From a checkpoint of a small transformer trained on Wikipedia.
Size: 13 layers, width 256, 4 heads of 64 (1 for keys and values), MLP 576 SwiGLU, vocabulary 2048, 8.94M parameters.
Each number is 128 + 24 x the weight over its row's rms, rounded and kept within 0 to 255. Layers, rows and columns count from 0. Numbers have three digits each. The size before them is the row's rms in percent of the matrix's.

# layer 5 MLP down (transposed), 576x256, rms 0.217, rows 197-268, columns 128-191
096:144101146161135182106101087163113139132122089114130172183099126107122179134161107119117134097111106138133089108147111116136133149135117173131137126141104137166131136141124173108112135103144133
099:123095142112148093149144133126134129153112157127134129163147077139172134113136135148150149125119142110130152155084133124149124098105109118088103120125158131122085098133120126122092144123112102
100:103120119108101136114092151120169111089091109126111122143142139133120126113097114114182153178149130101118107148164167142134123175115096082145128118111143131081123176149118098103105154092141092
097:153163146182114115112152146099139152126122148147143126108141092128113127119135157086147156127121167138155126091105126123146090161169123098144103104107135151170109086097107151103148112141167086
100:116144114152122125152127139147087104112074104149126084145134087154149081111116123117104138107144106129144095171142094145108175170097128084143122115168146160167107130104140166132126144099090094
101:124125139137107152114141098132177140116160151134157099110087119125098108127099101128130137139150125114126163158138154115090120106118135121122145110172108145086104096102116151175107109131143045
099:130106107136148101109127153112143107152128121144113086118162122127108086122217130103147105106111114143112142184163118100143110098147152140056176120171107133088080109137130120123106107107125135
102:133153123148154154147088126097110130130166128098138108125129138182152130112133093145128076063134144130109118095166128146121121104111066154153095137151147096166136148158152134087124151148135126
100:123118141132129122106118086121150138133160084145147128143144102159140101094124112123091151158096125093092124150107094154094133146108076118106191119115139126149140168123131122113133132161139113
094:107084156141104123118152142147144159156111123133122094095135097086109132124078165126113125136108091134163136109150085151136147161096108140096145072112121152133156133151142137115105152141096134
097:118099138120137111067120087144142143142110131134121115176098152119128125152129144163137124091119076114139107134103097148112139182122093129167162088081123090134130124154122137139166139136111074
096:150142135097105151111124131136126169112088158119085096157119114126119161122088146114093100090143149137103127115122182136131156121122144156113120134125113133108133128127090106137135112111171108
099:096163133151141087120114101062111133136167141156108167150121116158153108178099148120114169159120172151096091151147092130113131132128092104108108113082146133136158104117149067101109128129162049
099:154167151144134144133115197141130160130102134121160165155108142135131126099109106084124130090103133160140142093117115151116112110119114146114130106108135135118129124168127104161115111114106152
101:099125123080144119160142109154110096140061130116090114117092146162094129118117152134119128145125124154110141143137156119093115149127148161121141166111144134123138124104149139079174128096145141
101:134152107151127047126101129094115158081109130135102151113146119122145181127123095158122148113132175139110105128125120101084083121127120129101150095154131137113151121117147123120124148153122127
100:173121110150115112092087143133151106097099133126117110109098137083143108166105094112152103128122130134149192133141105098160106204118129101158131166122081128131130079123120132118146146113095086
099:143119179155151176149139114150100155104121125149130109123146133109153101128136184154098137120105095142192112091081125138118113130107124119090130117153098121170125139152117111122126126154144140
100:155112174110102129135119162137150099164137117175165124125141102126114171154116138143112104104125111118107112165125131153141115129086091140077162119108095158133098148135139112145123139147163174
098:149156121128153126117110129120115142134137163175123117134131156131109141124125125075093111171135148095103150120115162135126136163125140090159127119094115120135126119164129132132110132151133114
099:109134128111125138120097164127096144092111128063128102135091091103156140098128097118095158107182175105179139089101124083077092138092138116121147131121118139080124162116154135109079116129130070
094:149119172140171145121142105164102124127084167178113095082095138115098159105134127150120099161110100146150150113162161179130156135117141106112161139177128166140141141128112097098131091090136157
101:112152123126129130119113138148116122129162089112128116144192119179129156090105127122093155123086136107151131178107177129139092140142110128099113157113067150099125117128136115117110141131142138
098:117117091149177092175123146147095129147134133124161112165132091140121096175136122105151157140130170165140145141140147097085098114081130138140150139102077107130155148077110132103149105122096099
097:161135146084146153160144135077143170130119069117133140101147141128146131127117141121124133128147140121175122117114142129126190166141130141118093094135168154177171133164115144114143102161130164
098:110123105104091125101138099121158140090163067156165106117118139101138132106159132115120127105119118085147127082131135129133151179144110117145078137160127094133154148161146132125141114119113091
097:110091175143107192079139119174122138145117104144085118147115105101134117118115121099090109120172117124142122111132152130116154109113129162126112136139092150105174111128112116133142100136108106
103:123125163105139157123097118134143134145127091153090151106138128090112099132139082133105110160137147163104107103075106151177117104133128159140151120156129135197124156116104114144107134147108167
100:121119093155136112129140167110145127117107131168173174143139135130140143150125107183174127140124118130133147142118110133091110095089124114131132150153128134137181075119107159155105165137166097
101:076103141128080138131145106138153096132109112134107134147081131156131102158130133104150109128184141125146154147131153118141093108125113139141159151129149126122100094128097093100143144134123180
103:113154133129130110137156104126128159104148085155119093142157139113092176090074158120108128111161165099138122116127102098103107132114124119135135119100118140154123151157143139134108150176091136
100:145147152140136175135103096146146126098120139151110109110109089113099143133137151167122104095120103152140129154117128130127108100116144117076104135123112107106091113114091105092117153089169199
106:115133116133127130108116126143109090108134126075132131139136146128110073134136099142127143113147138096159139127077135092143148150134160158135081118165135124104097113139119121131156150115112122
099:068172090134110111148139120111136095128112135128141159101121139127125159130121104165136086126114119126165133129092120113182090143133161167094102126124106153103102129103154103141098116127109120
098:077077097172141179100065118105152147112152102138194100135147160124153113107115096111106117133123117115144131098109147102135103122087123137085137097165102131148137100140137117113115122123143099
097:165121143098137151104115081133086136116142142093144127072114100124106156100163121142139140116115124093124131152139172106117070141160081120101144129094115159111117143126139128105156140141190092
092:117157065094119144076105146076142128127149145136133118109148144105151115131099184151106145120128168157120160135135102119162172165095136103093149091092142120112128156086146145135175123142141122
100:161111118143129118143108120115105160119147177132087084136142115167095069130133127176167135132155087141145114085145133126121100131149117124121121152125130104151159116126120140105116117115085177
099:156147129157155124129118134150095100154090148130146064138134120120123123146152162108121104105143124114140157156101151124144161110134136095164144164176169144168111110119125136144164117112104142
099:157159169146148139142136168121128121109129121159112134111109107158122122180155152136131122132138139149142126146143100080167131115093096102145151124139101116133146118178134167130120078158114139
098:074143104151086155113158105133126124093115136085112098140101131085114137156129109109096125135106140095103174123119135090154129126138170116147130120146140144161159125174132100118111135167115172
101:149149120114206105096084120107138133134163105123128128099087121136121120136129095139124203111160092122084119115129125113126156119135121100174121096140112150128137117160143084110151117150121125
102:115104115141145103130084152155121127132146114109105112101130145124161108165145116161125109167150142121145131042112111115154147114130171116096126146111127105138113039158130108096118152105114136
103:139111083119122091123141121129144088128195132111156169155115108156115129152113118127094122142146154141139127109095146119129107142135122145135104113128142109146091180087109118121141115151132111
103:143124115149122127115132159115152119151137191125120151145122157129135149132127145132146143140130105108120143130122111153125129137122099160126115137140124121123142152123145110146144135135140071
093:092142111136172063109113090138135109158095162121182147126163153123128140078114128103120161118138143076148152065135167159118142162146142156139126116124092118118142131156136118130159139135157211
107:117109151111140100099111147106115135125117140113144120107140118125128160108129120138166119125108115173139116141153165143142131094099081137139139111119145145126106138133112116157132102135120098
100:129127091149106132146112091112128124156160097199124108158093138061112177128088126124108094130139136124124119122123108151130144114093095135184151142143155161100122118162123109104140135141134090
102:139114097135124154144153116109132090110150058116128101119163160111151155136137136156178117113132105143133104128150170096156161148104131111125117146092143185110119129097135114147125123116156141
102:089098156114147152160177087146162122138145137102142140143163154153160095143152158149123123151141145154108142133139105105140161122129128178163120095129161150159115102154128103156122121177099080
097:083190090142120103140142129192123115129152118132097160137125125104112121144144087136087131101117140124139179122123120096150122186126149171150096140157100135074126123124151140101111115120110115
096:131116127102129121108183141127107163147088124115123120130120095080157089131133124146113127098124158132122128102144138137100147165121141092109065135114154135100121093129151163104152096174151064
100:139116163174133145158138112133130200132103123157150099096123139126171152170144116149130145130139111148157150122115086114120125170135114181135123138127130119132117123117150152087103134149120121
098:146111221118145136133101101147137119135136136159104120103091109140125135146158111128150113147110138154106147104164110108061122125111150106126136136105147159153136178136135134133087142113115134
094:057161145160099084149150095123093130114148124120105154137135131103096132116120109162080126130165126095124089130120140165130143139150163123098136136091144162135144110114119118119133136153090171
106:122140109124165149133149136172142139134140128139097141168131143128184118108113137129151131111108120139150148127125103156145128143170119108133088135131154113133162158165130110111141122161178134
102:134095104117140122120109136103119118136155110138087084125161142111120119117132145108145175113159118136160125154133164150165192156092136143114099078145126107157150107137164124086118116142184138
097:125073104124126145105150141101169115114103069130118129095146117148131117154155112128117129139135092128157158107102120138096192130143116103107110127148139188080140096135132185186136126128105157
098:124119121121141118124136105113139098142136095134122119139138107096084154139167153151118099190098103105131108139103105100088147140121124091126111122160121175110120162132145157116127125103163113
098:124138151124127130158163111148111142128126136141171124161128139193075107174109114100131147123143144156100153129137138134154152187168149130136159105082112105192124099114098129103110143116147115
094:100144147140119087131147107133158152160095155107136138155111099135096118135125124099132086138136166119119099139083136145087131094140109124135135127125105152152172126142116125155144109133135226
106:107133115128135158116142147176149162113150141123121101169136136144146118077139135083153170189098134116135103125110137118124092135110129126144148178131199114093180127105135144121126087107141086
098:085093106136137130149131151116123132147140156143156125169108083087142105096108149142127131138110171114103141106151158149128144106136095113170115124136085111123155138164140149106112120127106161
103:166116138119130134119133086123129141132094159107128104136140100105121146142135115097108137089129118137152132141134089164104155156141175166139086161094139118159078136144081170166117096108133111
096:133123175110091135116125142121118156179134123085163153093131114158101130119132125140121107181125122076146145173154166127111088112132114110139156129107093131121152100148170134146135113132130093
101:142129127133104111087148118124142143157153140135098093160122133138157173162125128155152125140174124140125080113118139120125114142132172133125129117095121114130149110125143165137170150131154109
099:169119172121155152117142150118122139160168164125165070137108167113134133120075156165147121104120099147148116108131111171127126123111122143136133139075096130140138147139154118096162089142118128
100:140152128159135132151137117153131141141140137176086156137109084167128142119116135139095119116132183142140164127111154156093162057142122120156154115137168151163131185144093124190107141142112153
099:174158117107145105154159119111170163161137122133120099148132144137133126112121131135169121181128135109167122130135118173142155079111172076163146153173106110157117117116094109096141153114188178
102:117101107130101135164132106152140156141159130134128103120150125130147125124058149134133099147117137122140109108154125134143105098094128089121127111127138165141126110156128149152112125145121100
096:139124140097152141107147118095130103165160130110083096106117112128085125138137141119152130078126143188109127139101166127127143156131097140158149137152123154107113117110142107100118129114132143
105:143091120117118148125148133111129155095120110171130148111137143118159138138140119092119141129138107186108116131107101141152133126158143138105109108138097141106143113152152119139098105122154163
# layer 5 MLP gate, 576x256, rms 0.229, rows 198-268, columns 128-191
094:096089146134123099141148125139139111136140128145144133100122113124111146154133148119168104142164099132097159157143102140132133179162153151159137146162147106141123112104076133136097111074092135
104:100128140133140138107095128113134160118120117142143161151125143127103115141120180123180094139151143157081085137112112128080135121097121089124130074135123141140106121175156160099086133101099133
089:119142124078128135110157119140138137163157182143136117150120122124097146124147169109127158170131155114134122166125122151128157163099142166125123166132140139127128127105097121087143098131151115
094:164138136138118116098144134121113089138133118159128108120163135162102094102081170150143137136156155106131127103132101121165116132132088097098149131128132141146146110157110140092147123163126144
108:128153118189135136148176100120106120138114115127129127116083109088145070144110134100106088148190121112118124112099133197134129145141155134107116124113094153107100094108136076100156109150139086
096:147152116128101140113096116156137137120166106114104147124141157100088139160146109111109150104127172153145117135095151162096101114128144098154137132139130127116139125112133102080097124146128146
097:088135164120139156144143089159134140143125157080165110115145173102159157118113141105126127108149134085101146140140107132143158133145150109139112118120090147087094107124139103105152105136094092
094:128118087147125114153105106128150106158129122119110140056118179153124133133147139161099111141143138120105158080170099117141129117124169145133160110164110129100096158105163072151170148176109137
097:140161109127141104133136153099187148113141122182121155147147165097138129165124173154111096118125105120108108099159130131141123167158113131133192097139127114092106085122126136147145130171132111
100:145141161127100099135133102156124103143126158114146166129117140164151165137101180111138139148113089111162120149126142141171124142128145132138104116072107119129117062080118124111118138140142112
091:135149142079176126104108122112150117057134131103122125176127132097137134124139142148125089125102118123083141087106145073120130130120131142109148105112153117146131139146111145165138156140092099
104:135135145124122118067115133103114143138108147118181176119162130081136148138107161145109116184130143124122181155157125123098101137137146088127087117150117117134124108087133096130076158123166127
098:156082146139133143115162122111158151114131109148140093121116123146148100195125115118146146130172121118126145150131133089161150141114133131124120095159142101101120130108124138122138136159119118
107:085116122121106172087116101097112121113129122131044163119059127157133118171121130099169123132124169141103101132135144103130177133126149145116134161144153152110133125130154106090125141151111117
100:104178112120086122121127124138087137126136128101117140129157107152119159147094075156121158132096116136161110118098124151104146113144122108130110148118114086102127094134084108129125113114083122
100:143153143090089177101110145123148127114114119129122134129184118095141141155163101092120110100124152096133146180127139086086142118134079116139142115157075151097088164146156132125145102146159127
102:148130151145113141145161140114131112137131123118107119109119142085139090124162126133132104118115119164149149154156128106147161090121151157122121152101095110162119120118160165156144092146137139
104:110147102136118117142121154157143184162113079115114142143136163113098148145117121127099127168128151139124119118129204124098154131102130093140130131178147151095123132165118093153126131158143114
100:084110147115120124130134121162099131102144155060098155134103120139190079118120111115093123145138148130137142155128128095073141082158122154117106119152182109147111123078110081133107137157129123
110:117144168115112163088135102108091127096199146136137120131113121160138125156144117106101071113167116123115148141110150106125114098103127133116124117119120139117078148114125181117100132143112097
093:129118086154148134090115129128128140124107136154153142098109107132125100141086155113104099150135164100130138074163112097096176119104130171115117117147126124136120123125112124180148102166166124
092:109168119181121147118140122132168130175111122107098111131175113134119066117070142185125120149111126113122120145142136118174105091133088146122152159132114116114145108147168128100157116180104130
099:109145093128139117123121174141169141165118115157145147113090138134166094132107165105119147118152149133109111118126157114146151105138093131143164128124117110144120178117114142139130101150128104
099:055068111140167117123109166127108168091159159106126130120092123099140131112121126127120175164141130163144127150181141087104122152139117144122138083146114106118168108137144140112173092088157126
109:105124128128187179120085129078151150099084121141163099125093081127171154109104150112145089117178134111102135129149140154118131175102144129134132115116159128112112104124104109172116122098121151
096:107135109134114125125081127154143136098151150118130161116082098103122164131139135180119123101130117123146118133141135138127171106133145133176151113147073103157112116111159152148092129124140116
106:115152140149081055102133147163128119135078145101116110153114115123155125184134137128121126143122104115152151138134149106112119117099101102125091116152117093075075112111149141161144125113132139
105:154122082134105089135096117100117106111150147135123199192096131106147145131086090111149083084057154087128110106171171154091117114133131142120124066136116136102131124154112147135109148125117094
106:156140119142108129096151131109140114127129147115130114177143168129130104111128147142111124167112147131144099163130133155106146084176092146090098131100131092140111100105174153144111105134122131
101:153123121135140116132133120105153140120127130117119141137098155144117150175117127120104144112203098165124168160154131170138091113099096161108179125120170142158098131064137110141153152075122127
108:129127168132174125105127186144148147167059115161131118170143113068141146119110096132125156160162103115129118128118170098119151112102117118161136094126081138148089142124115134143137115149101114
112:096100116140150109107092135067048174106151119109136167151149132075140150124119160103148128141139074122139099101126147148125100129107089168091109171166138114124138138106090159094101142110127098
098:137143126138148107136066153106132130164170120126166119127091105068120113159084128120149137119123135111122088123146124166124121168129142150111122123146176097091125112120086180124151134097138151
099:128120156105152089158138134120113164177144120134179145123129131098127100104118089144146110133159147191135179140114132182131132151100144128102125129103100119139133117101110143119125148135126145
092:102080159118150160129159118157095114109163136091156129166112144105154101133117136107136138136142147151152101120128146110161141106129165117102137134119103128119122130157113165102104131100137094
113:112137159102147120199123115162120107131132118119142143159130077164131123153092101162159118156107116115147145137165094138113117112151113162114130139110114140126100069201123124115131122151141106
103:119109099124143149114118133183109148151141133079098157111116130147121117139074112149177168120136098186119127133123097130125122129144112137133134090152125124117136145101085127119130148106150083
102:169115102158146106140146127098133125109112125140089135160092086134137124111119107091069137085149121082124146116112126166135123151118127130088111117116151114123132124115129134125159149138111108
104:131141154124144081107117141175175146097109147101136121118137087091129106093140115124137113125090147168128130101114057123135129113098152151130124143127127119113167066151126119143141097195129094
095:125160118109085131104144117104147174115115152169131133142140120106143096180113109082142153132100171121110155169173111105124178102150125119122145152108129155120104123138130126117114101103125107
096:108143056113190143160126156151115117155163127118159126122181126104131087108102144120109133116116132145172104110085145140145102132141111148090134129151132100128152136102149137127129154128120065
096:132121115133107103127143098096129135118121111133158135124129130141086077072108132125123120095122126114148134136117116131095125091176123128115131090163116132108112153096131095162143174132140163
102:173125151154122124087147132116122136131134170120147151173091123127160136090062160147083152113144142121102109145116141141116106099148125124168177105132109119140129138148120137130156128120123093
098:107144128134126176144074148153172145120088141116139136148178138113152093141089152173122149140112108137153195118159137109083099124105152119137160132129086148103103120131117117136091122144149077
096:097133137139121155114185167124144168123119121144207093130131145131156100128170118107159148114136143115131138103137127134094101169158138123113151116109127124086173110153153157127134108109154129
106:118115090080127128140106143114157131131124191122134107172084131130152106136155090120137154127104126130118161111111117126108112124107144130120125088111138118147134118184152124118159147106148077
101:129064144130146150106108130114136118133115171118167138109149116150126101137149103173122116147156130100114129084108097129130108138124133113125082126140124108140138149176112111160122077113158114
102:113117144106126095103094130158056164120111122109096142159171188134141140143064135147080150100157153120147124127116112135107110137107131096129114087133140094170108162123128131166155131110140131
100:162118115136124169120118164181108172135156110116106132127121148139111073143086109108125140124151108124119128051161157119138129131155097140114103143164170100096164126137139153142136138169167124
097:132125096080110114092087090101143121109117145102108094149113097145113148121152110143130107106123148117139142113121158120117114139102108110121148171103103137172173167129141110123104171129128082
095:146151111077126138157100170105158124085122141126118103149141148077125143142093146145177189146115131122107143174127163110099106162111105157113135146143090142150109116126090128198091175082120116
095:114126092115151150144161103141163153103095108124125136141127134153154130143158119109126162143109137179079120133121126156120098162155182146137141137128142169142152103129151124130107119127156109
102:144097130134111082125110114162122149106160112101155139135168138109121116131137122122151125128130117127086114125094158095115155123125096107116107139126127110143131107111121115086125089130153121
098:175125129154108165099103102151107137121123125125177151142112137122140141166129132106160139133133157139054140154105142144123092108096128099142093158113097145089174173164151140110111118136150151
108:113129126122114121074125139148104155148122141133130084123130151121176101189159140128153113097121149158100110079108139079123132104107121167118149142131146088089140089143112138106136096094124132
104:080104101163157132111167085140169129163105107132173139164104124100110114118099112113165166085105142110183106110110152117131107184111125110145110115108158061117103152080146092120140140156122111
093:132151104102084121178114119132136147162109112149133136119127103088121092127148140175124189107149135168122175110109101114138086136142108108166154117105141126125099117159113148105140103138101114
094:092143115121115104135161097105140110119174135109139130126119098088146149175122117118120132140093123101137114133109087107140115136136115105112111110122077077126153125166119120120132136122104145
096:144133139100139121122141155140118134099110149117111118188097131110144118124141132106154170079110115098098127073110115141158137157158110094193207131110059128140106096126110063135139105126114122
088:130101084117123102125147125175122121141168108114119155138133116102092130196100095100110114128130129095135109102170144134109147086110161145156094114084153136111154112188125095137147110101126148
101:129160114108144112138133134115112159123099152127107122105152092132078105152146115111107136162158146114109114138098123152122122144129111119131115135145132156137099100102175123148103109075143128
091:133130122145137072078140129144140106137142031139110107144123135117108145159131160096143098131123141116160119102130183078134148110091155101097159103113131145138147132135104134122121157130150129
098:104155142142128154130139134148137103123131137117123153140096138153137138109154170159076151129103121120130110135150072141158160158155166072164160139156105122122188137142163134104104087116170118
093:178079148122146149147143102154062107125114114128095140125122144149096120135152137150146133127161140136157135140159141107149106121174150121154140137144157079128106157113115131134108122109142120
105:131144125120100110127102140135113156136117140109133137124100175160128115120117153130147167098087130149104150132087148128079104146108142157099183133136120142124139123167132089150153086157116136
096:117104148098109107147096127113124123083162085120132143105165119143125143142126115084158085135122102128139102130112120197076133110116130145144183112129122128132144142136139145116106150153108120
096:130149115137129157130153124140127147148103149142087090149142137114132125107153122153113141168193121137122135164128148139167145134129150112175155143129150099148122141120168130094143149110186118
096:143121139149114105092119085104113117138148112106141072116137145133099129097093123104097142163122147115132129182121131120164133134100112102138086141154136109125074121158137100110116138173093133
098:101147116150100107115149149127151139191145128127095103144111112146122141168141143132111129101128133081136124139125147119115112124131115073137123159096157125132149083125177153103118132162142133
097:130091140111104163153121115140124120128148085133112144130089157121178164155085138116135126098094106168124151171122128131156082160117110061107119119142145130130130129108148112090134115144129113
107:135147149113117100130127103094120092115138163098123176124142145068123160138118112149111098126130119126094145150107158158129148128105138146165080140113143086109136170101173133115105149106147105
# layer 5 MLP up, 576x256, rms 0.23, rows 198-268, columns 128-191
097:113105166146143129172119119120135140095110109141095144119091089093148116125110116147126147115112116111120127116100157119117107091117124146078142106147174106195132106119127103133154135124117094
108:115125120161130134141140113092143099141112154123154084161097163105087139175124135093151080126117123117151116151126107150134121109111148076145111129129152129158131102131147171123117089123115144
096:148101149120107120122161125107165108161144173105136144135146125134126114103101174124108148131114103168133154071136113144161132109102112113110114119140160129140159124155118163133165150098129159
095:150169149127107146134085144133153167140123145104091058108126153174120132114162128133135159102156119120132141125121129138114097143096130126091135144137176115140095121126099129114167120174090144
107:173138107118159169170139129120163107118154147170126137149119153138148136097142066138158111125114188142153154143108071142111114133163177122125119104143154102125093117151129142105130113152128108
097:135120118161149128158154086156116169165143113147160131104135117109151118119145184123141139091144119107130088148098113113130104104126104130123108172166137150104127123105164124161116128143146126
101:148134161144160098148106104121191134091127132109128164146111134131163107169092158157125110156118123171147122161156161151146157129131156126132125123110099133106128153107092136194158114128105122
102:109153128130102115143134143126117143111098118120138138104137113152113140113091118121090118128125157128140122145097133118079127161121120094132123099142127101173120166131152077108125119148171116
098:163135126109154135129126139120131128174156082130140129108127094159145141079115078062144118104108111118140184105133077130110080118128135125110130128096148113157133164155088141159132105103170127
104:093125110138160146089110111181142132136144114158138138108184121102136129165144129099125130132111118138148093096148120106133102155082106115131129132112113125131131168097165148135168128143117080
092:129106163150109099142079117126111108111122145079126118131121164138131174165111183099141131129126164104087130136129103099150119159110091084160127150136101097158100134164167114167151125106124096
102:170130126157078114150129169172152153134121133105111098111147116089103124125183124121113124125159131114116125121115169156128148131103099118168137153126084146129137081139138140131138145122095114
098:167147130140126140130115113103159156134106131119140162118143124116119109150175086123124184133157139129086120131094120121125101164099174109137090126118126099112123105127144136133143145112100118
097:125136168121174117145171123105094103090099145069120121149111074175082099139138123136091121108094112121180158116147191150130124105166124131125091160093113131123142123134150139180177111120153124
101:115151100125090150174117182126094150149109124144152119139132111108116133125130102122173119118130087122124113153111127113167132100126106114146144181150121131177089139178127139173126102127090107
096:126138124103105082126096117098136115158113111118109138092131104111120083118093132139094150163094126123105115136169154102102151119155128094092124154095161147137083089167161096107110139048103117
097:127114144125153100121119174084126154131178135149137146127108113108109153129145184130128147094122136102093118131123154129133147084170153108118127126133146128131154125136148150144187105168111140
097:158098155125126180143155146107119119139157128115132125138117119165152153124136139159128174117124117150121150120155092164142131145132136164114130151094083097110135104124103142091108172087110132
102:165142156141170134090065125136142126116148134172090136180129185104104129131153134103163133073131124158130083122115109114146126148115121081159148133109142135125133131111162157136132143120122149
102:115143118136151116134114127115109106126128132119136092113127166108104145111131142168138140121107179129119141138119186119129159103161136115153127137131138128174076121135139159103151124075132105
091:111128076141139101102128132136148153111108102161108128120106102136173144152109116121107124110109146100133112110142134139117125158151144148077108121143142146112154157148123109165157091162107103
098:118147105087103100143145103143136074139126113137136101138087130165078148121103090098114123099131126144153148167139106140128122171115119120129114101143104081189152084086152123101140156163150150
093:114157121122124145116105171128149138146106166129105124154132139109121132140110131124137146133134152164158122112125113085130142093082156143138093119107064104106128128144136106087136109093110122
100:108136141161120137129141119155115121131131140147136162124102104119152128113149112135105131105163158146144123123149121125063080128162134148125106154105139157111133175148137140129103108090117134
100:142095139130099142116114124159109100065159109120138130151081128153131106094158123091085160117152132147180147101117111138158157126127120121095115115070134059108134166137087134123108142103124116
097:097107140153098145063153143151101102145142104163128153100120148154120160108130131127091140126114087093114117134140101132181097148142168092120149182100117067149142142151100143152129110130114108
104:150116090103147127136138123162132116156090088144108126127117130121097128112090135145087137167119144162199096129108153181184142102109134112113129111165096135155173125150132121138105148200107127
102:140160135155127127124148122138153137126141149163137126182139098134126134116097118092109154123083131138134162174128138166153102116148153175134109132164137104138113126141116156137153139071137140
102:132103099117143120091139125124134101140104125130102117119158107166167126102165111160165144163151121125141104151092110155112165100155164132136074131094132127139078136109137132138158126132164123
100:136168114141093126129146162166135103134169090123152120148096112121106156122107144134116126117109187117120148061136108138131134124133155114100093122080153130199121124143164115104163174146093136
105:120096113094106147126139100144143161109117097132189084159116100144145094118144127118116102117119132077108107163132156083117121166097090068120138123142114094120123119118155137151101146153164167
105:128128165136137125145130152133144105140123179106170167137154117085072113155155131107095104100145107130118101116113118127151152144122139125143165098118137149152137110127104124143115180174135153
100:097090122135146115120115137119123118113117115108134097104122122139136145114124112157149129146117166155101136129191136114083106159083128155147130134192161043107093119145160132118139092133132132
096:133140130085110131100130128103127122172129123143176144121137147116134097162129097118169134104123156132145152114151083124156062139116150123135115063122152108144096149120141082118116077102097135
096:128116130095144099129147145105115110114077122108134181139116139152123188169137133160136145173130178154117190112116123110171107126126108133092122125116160095121145140085126127106134124135155138
104:134182145122101177106144163111117117113147127112066129089126092148108154105156132124104119146089158163138124188115089107155129115138117119101118144132101130127129129124129149119129131112130121
100:125117117116126159125105127146121124083171166135114125142105138119060095140129117092141145184132142165134113111152100157119142119129162152093128111158136128117189158145155129114155127153101095
102:112148173147081176135089150110101048089141149130126115140148121142187155095137139139112117088136131117150085120116139104192150106101133125123128160110136130118147110105146097132103122167108114
102:128110160114147099093113114100147091106160168097106086169163132120100118105134110156094110151117084093074152148117112115131115114137154127155146137093101126121100102123118099082115113140089128
093:136141152125134162150122136126099146109138094148127101115129147096157066116134103081131146154111116154135100120170105151138150120080159126106142149071183100096154127150136129127115110151128129
105:137160136127170149113138067107135146097142140142150093113124082126136105103120144176143113139149139106135110164100121078135124138136125134080134105154152131121106122084095098158153134118131049
097:146137105148171142089107152106128133127161112120134142105144149121143086163137138139148103107138120138098148118168098131105152144165127114119120173109100119131109159165172107092165123091129161
101:122129109072131096131125096121104118111100080158157148121151133131060108143144119138127108134179108147133107161118134158151133138165124089088081158124130124165119108136120133096100092153139124
104:149102143164143102095101102117113123133109174090179127125182159137134120145099132127109126117095148097114109167138176087127158174097142158135146131102160114120109136166124115105161110131144104
105:100113131115151106121150133117115146136114090131175138131116151062137139114162151152091113121131139135153124110135130158120133140138117129120152100148139112126135119116140166135132109088149142
110:166123164100133119133089144120170114092140154122078117143101190134131131099104161140102156145116133136134132091137136115102141123116106099146129142098176115134099141123092125101157134136106147
107:138135092124108088151131093098142148137142090128099109134098123125097186116104171107139155131126101135164123105132154169150202152131131109109112106120165135132119129085143161123137115133117127
103:103102147146159082141107085133147108111139138178114198177088094127125114123115119117131080107129096078102133127119104116122137093138155150116122154115130138096144143116168131138126128116113140
100:147125146155143135153106137132130123189187121107150114119106116114091151134104133114127129133100153163137153150069123124105137107108131157119115095095151103120099109136139141105126105102115147
098:136122132145118112146143137132140134155130157130155117132129149154140096112133167144089121177121132113161071069110057110165132102149128086129135142122124137120135134149130111129123136121130110
096:098097084120092119097108155138117143132116193152123149105146127104125102124135144085141121133112124129136140145111123135076138145166117081124127137143138116159130110106176159108141142126126137
096:147105092143135131145141090091160154162099119115122107142151094141131133125167123134147111104144181179109099145079141169138110146145110143204146166116116149137140125099140167118113145155092136
099:134168138129117081179147104124125146140158146110129120119114088158101115156183109150128140119170117139159103131173136115112132125102098114145144122173101131111086172124124106156108168158138133
098:138106146113093163147142106089144139130097113108094125108155161138151122180106107145125125179100132122130116116137117114113149091110114125137139142136158153160141178160109109122155123157130142
104:127166127029149093141169140109158111126108108142168112129107131085139141117108143151108127098132130090114147114121134134131113108182089126087140129085147110100098190123150141102129103069179131
105:115141116097157155133112158127142140112124121056111095150190147135127112119143130154107117133133176134158100140155156118150133142133129097101138109146148121110149164113170119125131134096135109
093:122091117119158146120148140147145125114090112136151085126162114152181089129059142145138113147103100113151121073151125125148152130104090133099095108094127135139125115121096116163138145080132150
094:144124129085151155117113121122089128119125081139125188115180145139141137162165112071151126121136139119124130146123126163117139142101127136146094138129114118132144109137166130129176158107138171
091:117149126141142143114169093108127134146097085161160132173157138147138108110126159162120134074186155152124106129108115154127122127116123118090106107133152175101123107099129105145134133142142087
092:118112139124159077110126127171140139080180145135140118139125174088139098112123161105145084130141116118094079090124126146139130105105165103136128079105101127109113152140133146151148158150108122
097:104128126131140137139164159140122134104124156114122111143095093126118128107132115141161139174100127126118136112126120089108086123130116118155129126099095145114148104127118123144148130135140129
093:132116115146123141096138113121153132160109134137115141073122144140091145118132129153101115128117137193144128128176116163121084096091166111100143135146135135128164123107119120101126129161096099
100:095160110131136165099091129135085107121131166125137098093102130147164117117114177157159145123147142157122078116136109195132146140140142105172146140112150096170134100121121135136155104125152126
097:126097123124176139145112116096179089099176159123149118138143072106145161148164169141149128124154125123154183086159122132125130128108097157114137135137144096163103176120067113133123118159159131
102:132142132145081112120100094118135141136163138148140108131118125161115103119120089151131123142123119104143082127116116155136139128121129116141137136116133123086131126090113157087126139166142107
099:135112154112183148139148121103133114085129151108131126103150131120109091113115122143144115116092157125147128098131120167132092111111126156124148104152094116122116139116104114109121155114161116
103:108135140149120114133151128087116137124101119134132114153120096175096100163134149148136127139148175142121144153088150143097129094132165121134141122101147100121116142140113157127140121084101166
097:131151106097166149166117116076136114144116124111109137104102118142100119111097135174130090110152098092087112151137119134142160176091116130154155165121161117129116128129139122114142115112125188
100:123119143116059110145074149134156119173159140121108136091130076109142147123109153174129158133094138087124133110128098146139115114118106094100098108120127098100134110130165117130187153139155121
095:110115155126113081159115186139142104129160129098159167144084137136088136118127111115138177122152134110160093141109105109138113129142103114098101117099113163124111115121178114109130132152152120
104:114155142160157138114090101111127129127133132159106126132097144116119088144122165114134138160145120123152171140100124133137168157138109166158140109147111117095170135125124123122112133114108109